python train.py --num_hidden_layers=9 --hidden_size=640 --num_attention_heads=10 --num_key_value_heads=1 --head_dim=64 --intermediate_size=2560 --vocab_size=13844 --hidden_act="swiglu" --norm="rmsnorm" --norm_place="pre" --norm_eps=1e-05 --positions="rope" --rope_theta=10000.0 --rope_fraction=1.0 --qk_norm=false --attn_scale=0.125 --bias="none" --tie_word_embeddings=false --parallel_block=false --init="uniform" --init_std_qkv=0.0191 --init_std_o=0.0 --init_std_up=0.0191 --init_std_down=0.0 --optimizer="adam_variant" --learning_rate=0.000507 --beta1=0.95 --beta2=0.98 --weight_decay=0.24 --lr_head=0.00285 --warmup_steps=261 --schedule="wsd" --decay_fraction=0.683 --decay_shape="linear" --final_lr_fraction=0.0 --batch_tokens=65536 --max_seq_len=1024 --doc_mask=false --train_tokens=526900000 --max_steps=8040 --dataset="wikipedia_en"
Each number is 200 + 40 x the weight over its row's rms, rounded and kept within 0 to 999. Layers, rows and columns count from 0. The size before them is the row's rms in percent of the matrix's.

# layer 6 attention output (transposed), 640x640, rms 0.0216, rows 46-49,110-112,174-176,238-240,301-304,365-368,429-432,493-496,557-560,621-624, columns 160-239
100,274,302,257,243,244,215,191,242,205,208,178,209,241,163,221,251,153,181,188,181,156,227,134,265,194,137,206,217,244,174,83,178,206,205,214,164,147,196,247,223,108,162,186,171,223,222,233,177,241,198,236,248,231,263,209,191,284,236,153,160,191,242,234,169,148,183,201,199,231,266,211,227,213,175,178,233,135,111,197,220
100,254,182,134,214,234,200,227,233,277,168,205,299,222,197,151,224,175,227,266,187,211,134,184,171,216,191,184,235,202,264,267,219,182,215,210,227,197,159,187,175,137,224,183,212,223,182,155,175,237,159,142,161,209,233,172,161,256,194,169,238,290,243,136,236,210,250,166,179,211,165,105,170,152,258,277,220,149,218,187,246
101,213,258,184,202,265,182,200,208,169,152,155,246,169,208,143,170,239,260,168,282,176,186,238,230,198,205,196,198,280,128,160,251,203,215,151,247,215,221,285,214,249,220,202,244,208,110,224,187,233,216,153,239,293,261,226,271,239,169,181,206,192,235,192,209,187,237,215,238,213,139,183,182,203,187,213,147,135,183,208,113
090,193,140,180,155,201,261,128,186,187,232,227,245,182,177,182,195,218,265,188,218,171,222,192,190,229,174,168,210,218,195,245,201,159,236,184,268,297,188,162,177,179,145,157,217,132,178,243,189,262,178,203,232,204,177,165,258,287,169,241,215,220,185,228,209,223,150,184,173,190,210,192,290,295,195,223,214,206,103,217,185
100,215,221,210,186,176,207,177,200,194,260,219,213,194,124,200,222,104,219,192,214,139,172,200,229,180,240,137,129,217,232,231,205,249,237,213,228,249,234,229,173,211,211,186,208,192,207,284,230,236,215,172,209,225,262,205,133,181,189,238,209,159,240,150,240,223,258,187,198,190,260,173,230,259,251,228,173,150,175,213,179
102,168,184,182,210,236,188,222,146,245,162,185,261,153,257,202,204,152,219,223,223,227,262,197,214,166,184,230,202,166,228,172,243,203,216,228,175,159,228,199,122,225,193,231,202,285,167,172,159,198,213,178,185,242,186,118,141,166,178,243,186,223,167,129,159,208,248,205,105,256,206,183,105,275,248,228,176,205,269,244,245
103,178,209,215,241,177,185,132,261,293,226,213,242,152,194,157,211,224,218,164,207,169,213,156,153,156,189,195,205,266,163,193,244,201,160,162,200,231,138,174,238,134,238,154,240,252,166,207,196,218,160,241,212,149,137,258,152,201,222,161,214,256,254,225,245,211,220,205,174,219,195,146,227,226,194,208,259,126,244,224,162
105,193,165,217,211,186,181,250,152,167,215,161,201,244,225,266,172,237,233,184,236,136,272,207,253,219,197,203,191,163,170,103,162,250,192,137,174,237,162,203,215,235,166,176,209,264,211,193,234,202,168,172,241,248,248,206,225,132,206,175,155,251,210,211,206,140,202,238,153,209,132,185,152,104,243,212,182,94,229,201,198
102,193,213,202,203,225,226,269,255,192,199,169,194,165,217,224,269,183,193,282,170,266,181,215,181,228,180,185,161,107,204,246,263,234,166,180,286,196,228,214,226,218,196,108,208,218,239,256,261,134,176,219,188,193,166,257,117,170,257,175,150,213,226,188,200,220,276,324,198,176,234,198,153,215,233,213,212,240,231,224,143
100,177,221,274,232,228,231,188,193,170,140,258,207,225,184,128,206,178,243,126,278,177,139,218,143,184,176,228,225,148,174,212,185,266,195,191,209,198,178,233,194,133,241,204,193,238,200,157,196,283,216,186,251,244,275,219,213,223,160,189,249,204,153,188,172,192,185,176,210,207,202,229,253,306,225,127,193,165,171,200,238
107,191,218,161,158,222,214,175,223,231,270,214,210,225,143,253,232,121,252,200,221,190,227,226,187,146,175,157,114,243,234,267,235,245,170,230,195,227,216,170,149,192,215,219,152,288,216,245,190,266,180,135,225,136,196,199,242,181,255,256,214,206,241,220,185,133,188,208,153,224,267,221,210,243,223,278,126,159,197,225,212
111,91,220,178,188,166,255,168,189,240,158,198,244,101,184,213,177,153,151,194,208,161,251,229,251,209,188,237,165,144,222,209,195,114,241,264,165,188,240,144,123,173,204,216,195,154,186,122,228,235,215,216,221,179,208,142,256,183,183,218,234,195,165,224,190,167,262,233,196,265,232,179,170,233,221,225,185,192,311,216,220
109,226,214,241,185,261,215,221,227,250,206,195,220,168,219,155,194,214,198,199,279,207,178,175,224,130,166,197,160,186,172,120,153,250,135,206,201,175,223,133,137,201,184,176,236,174,227,175,182,202,171,229,174,90,172,150,192,304,139,241,200,276,181,171,174,150,235,166,268,124,177,163,167,194,263,253,239,153,264,201,206
100,215,150,181,213,148,270,177,184,165,159,270,189,228,235,234,216,165,155,103,247,234,140,232,174,290,175,186,167,259,223,194,209,147,242,241,162,169,182,180,204,240,182,139,240,253,189,210,199,210,227,202,165,244,221,231,158,210,169,222,148,208,125,209,234,202,250,207,196,162,154,161,169,254,237,212,217,259,189,200,133
110,152,154,196,282,205,258,182,179,203,227,304,256,237,216,166,234,266,210,158,149,234,221,171,178,203,152,166,217,140,207,188,214,210,236,153,148,168,159,258,205,288,145,167,203,187,167,155,195,152,151,187,333,217,152,239,192,226,157,261,212,215,195,174,149,270,193,120,221,116,129,227,224,197,189,236,184,171,207,239,258
095,255,160,169,206,211,144,199,226,201,174,268,207,226,210,112,201,225,295,263,135,242,212,259,209,174,226,224,196,201,187,278,180,229,171,223,141,185,120,243,161,253,220,217,244,211,222,118,217,134,219,246,281,265,171,172,210,289,203,206,207,199,235,203,207,202,219,128,168,248,129,187,213,236,204,127,250,178,208,226,216
119,212,133,169,240,171,205,170,184,240,197,253,160,149,169,236,202,234,178,196,204,161,206,213,214,199,162,189,272,234,248,178,223,168,240,94,212,217,216,288,148,230,164,153,196,237,159,245,162,228,208,199,154,220,125,184,234,155,230,229,221,212,212,126,235,212,253,183,214,194,173,178,237,251,254,280,190,220,147,187,150
095,235,199,206,196,215,165,228,223,236,184,172,213,182,176,168,160,190,201,182,259,217,245,211,203,144,219,193,168,176,179,195,188,159,204,183,196,178,216,227,164,223,163,244,178,157,264,208,172,224,262,191,170,138,209,227,275,261,233,188,148,257,141,260,212,225,213,236,227,154,196,222,233,252,237,286,160,178,196,200,262
090,216,161,156,203,230,207,201,193,201,211,170,135,193,172,149,216,196,186,181,231,139,160,264,225,209,172,188,119,198,201,196,224,230,211,190,269,254,248,183,215,257,217,184,232,204,212,244,176,271,203,217,227,215,221,245,163,170,143,206,219,201,224,179,260,202,273,265,277,162,169,220,220,227,196,257,149,208,207,238,174
094,276,159,225,193,171,147,202,218,190,146,218,262,243,230,289,157,186,160,250,233,191,223,197,194,164,237,280,139,161,173,238,187,150,142,167,232,182,164,163,278,152,205,215,231,196,252,125,157,273,253,198,245,180,193,178,210,150,226,188,154,177,142,176,225,194,214,210,213,153,211,205,142,222,249,246,233,194,203,144,212
092,163,282,228,211,267,207,215,153,182,291,129,225,215,256,253,162,185,213,277,187,203,230,198,278,211,177,241,140,245,173,161,185,225,202,228,181,223,153,169,216,160,198,189,257,189,272,229,255,167,208,251,219,157,186,234,192,188,265,71,158,197,202,209,132,206,242,61,204,147,226,228,125,166,182,236,208,239,276,158,140
093,233,226,230,266,275,190,224,228,234,207,215,219,178,234,231,176,192,160,98,231,145,148,257,191,230,154,215,164,179,306,211,224,144,194,204,190,183,150,174,162,212,233,174,176,156,207,264,185,252,210,178,186,236,191,236,192,207,235,174,166,253,212,159,152,215,166,225,167,172,193,293,242,125,214,171,185,181,232,214,234
101,187,166,149,223,203,233,190,204,156,240,173,207,203,137,147,266,243,160,183,152,221,235,332,191,202,198,140,165,204,177,179,231,186,261,183,134,243,140,182,181,229,204,191,247,275,210,266,204,191,204,150,217,160,215,205,208,141,181,260,227,221,246,241,217,176,225,221,274,283,191,147,201,250,220,180,197,130,201,158,259
103,189,181,214,211,215,215,224,214,224,185,239,191,227,215,233,219,128,118,248,175,254,166,180,184,209,258,279,128,63,237,231,206,165,162,183,191,214,167,207,212,190,178,147,198,269,228,218,176,200,180,212,234,220,199,123,151,105,195,153,183,243,188,273,227,239,251,256,188,173,158,140,159,266,217,272,202,172,230,193,202
088,166,252,210,288,206,278,160,268,187,236,194,212,212,200,159,151,235,248,246,252,213,214,199,149,188,237,309,175,237,189,107,156,228,195,141,219,214,105,165,215,183,237,262,218,266,178,244,159,240,195,232,146,166,187,192,227,209,212,208,152,218,183,252,195,227,192,197,245,138,200,183,212,190,239,289,193,214,223,160,201
105,174,180,211,202,242,235,181,250,211,216,250,224,190,238,238,167,211,144,161,199,225,122,212,207,280,220,219,175,209,199,250,247,221,230,226,164,210,189,214,194,236,161,159,250,179,109,243,209,239,173,182,145,181,197,176,212,180,250,206,125,173,173,234,235,214,243,207,261,170,157,241,247,205,229,249,250,237,108,259,150
094,211,189,191,194,205,261,171,143,159,183,182,198,176,173,129,212,217,182,172,255,162,242,133,220,167,169,196,180,112,225,225,201,179,191,212,170,186,155,299,245,275,183,178,186,169,185,107,195,219,221,182,279,201,210,264,180,148,169,214,256,248,220,214,192,204,168,183,150,211,129,189,182,166,153,278,149,179,164,171,222
100,204,152,258,181,193,200,183,222,97,189,197,241,175,299,226,266,173,217,268,187,203,207,180,216,170,190,199,164,207,137,272,217,188,130,160,193,225,199,224,193,241,207,204,230,247,203,277,158,145,198,178,190,286,212,221,189,232,282,174,118,182,279,190,272,218,266,185,177,169,215,189,171,211,250,132,241,215,197,227,133
104,160,182,199,214,146,230,225,225,252,209,271,181,211,229,181,159,178,214,170,195,206,189,179,176,217,166,182,252,229,187,227,219,159,195,148,238,222,255,231,204,224,216,138,225,295,180,175,254,180,205,202,195,218,170,196,183,159,216,203,175,259,243,157,207,223,218,247,206,229,305,208,221,256,250,164,226,176,205,211,126
093,183,251,182,262,200,182,160,183,168,189,158,257,215,169,210,157,167,242,161,281,164,159,151,155,225,195,195,138,221,205,234,246,200,190,201,218,174,229,195,170,213,207,213,195,141,240,252,210,197,201,240,222,192,282,165,201,270,218,200,185,249,188,246,160,280,254,227,206,165,158,237,221,222,157,171,167,285,211,226,166
101,172,231,188,189,159,280,144,201,173,189,200,156,168,159,117,263,187,168,229,199,143,134,148,161,101,174,153,182,206,201,243,183,174,191,158,186,190,174,207,173,205,123,152,177,180,195,245,184,194,163,216,291,198,180,205,170,256,152,226,188,189,240,242,179,242,251,201,213,204,167,240,244,255,174,238,184,189,189,195,192
097,253,199,163,162,153,212,124,281,209,193,261,228,190,259,197,231,225,231,246,206,206,207,199,232,176,212,268,212,144,157,261,146,172,193,234,128,182,227,207,198,210,235,232,112,213,298,120,280,211,260,248,284,271,225,151,205,179,191,139,212,192,222,217,193,187,263,163,124,283,138,148,141,180,291,193,237,173,219,179,262
102,154,207,114,210,243,205,201,218,187,180,246,191,192,103,203,190,314,206,191,236,197,165,192,218,134,184,223,192,303,201,108,174,163,206,79,220,244,110,287,226,284,162,239,180,232,208,271,194,206,177,242,214,160,185,186,176,251,176,185,252,198,177,238,148,196,233,114,219,197,157,145,180,228,213,152,204,176,166,160,188
096,159,183,207,158,199,196,110,243,230,217,193,246,208,269,195,222,217,174,215,169,238,284,182,168,247,218,159,253,168,226,149,150,234,192,302,213,170,247,226,233,209,266,198,121,108,232,136,262,258,199,114,208,175,219,183,201,153,189,218,153,196,172,206,185,174,189,217,134,247,154,251,164,232,207,202,211,157,197,220,199
096,174,174,190,150,213,234,211,144,248,219,206,217,204,196,203,217,137,180,176,119,205,216,208,203,153,199,225,181,215,209,208,147,243,211,165,198,270,211,217,125,216,216,197,174,141,294,260,243,240,159,120,216,148,277,224,131,127,235,184,201,127,209,204,225,142,211,211,184,215,183,202,178,235,280,254,190,202,163,163,171
094,169,146,243,183,220,131,199,184,206,215,223,280,175,156,159,271,227,207,195,200,182,174,166,169,180,164,240,162,200,216,237,314,233,236,186,179,221,227,190,164,240,230,181,176,188,207,201,216,233,156,237,117,185,159,256,220,239,192,175,198,170,175,177,177,183,193,294,228,243,227,226,228,181,154,166,233,228,221,264,192
099,198,162,228,199,259,96,222,259,236,171,200,199,169,199,191,214,184,223,98,237,139,167,287,148,214,143,290,234,133,193,172,216,197,182,259,245,177,212,174,200,166,213,144,167,162,209,147,218,196,218,179,229,214,174,180,220,199,226,220,174,275,161,197,191,159,166,152,219,275,228,206,205,245,174,271,171,165,158,212,245
# layer 6 attention value, 64x640, rms 0.021, rows 46-49, columns 160-239
101,182,181,190,217,161,171,215,173,244,179,186,154,190,240,193,151,203,187,184,241,216,165,183,189,271,189,181,254,149,210,228,239,181,233,151,222,175,136,124,263,217,167,158,190,193,214,174,112,221,166,220,187,239,234,127,212,212,159,203,239,186,196,175,208,194,242,161,227,235,206,208,131,179,206,95,194,259,191,185,219
099,151,178,213,188,164,234,225,201,199,267,256,111,190,273,199,171,216,206,189,222,154,279,217,206,191,231,203,184,176,222,182,221,257,182,247,175,217,224,198,91,195,158,238,165,161,259,162,248,227,243,144,181,227,230,212,206,162,210,219,192,194,222,160,205,255,212,230,182,159,228,191,243,212,139,220,222,209,237,291,216
103,176,177,194,156,204,263,186,159,177,251,159,195,277,207,167,194,225,232,283,118,177,213,167,178,126,264,214,176,212,307,177,153,235,232,182,211,217,138,247,220,192,212,199,146,232,203,217,164,145,196,265,183,116,195,268,220,253,174,106,186,196,243,211,137,149,172,131,163,149,217,165,191,214,169,239,165,235,207,203,226
095,197,206,215,174,215,223,167,201,147,235,197,192,159,193,209,168,203,179,214,222,263,94,160,199,174,202,203,164,201,237,191,184,206,227,285,137,78,191,152,213,242,115,240,229,232,209,147,249,147,258,239,177,181,128,173,247,159,182,180,143,221,229,213,225,193,250,159,222,199,228,244,226,252,254,128,184,212,238,225,148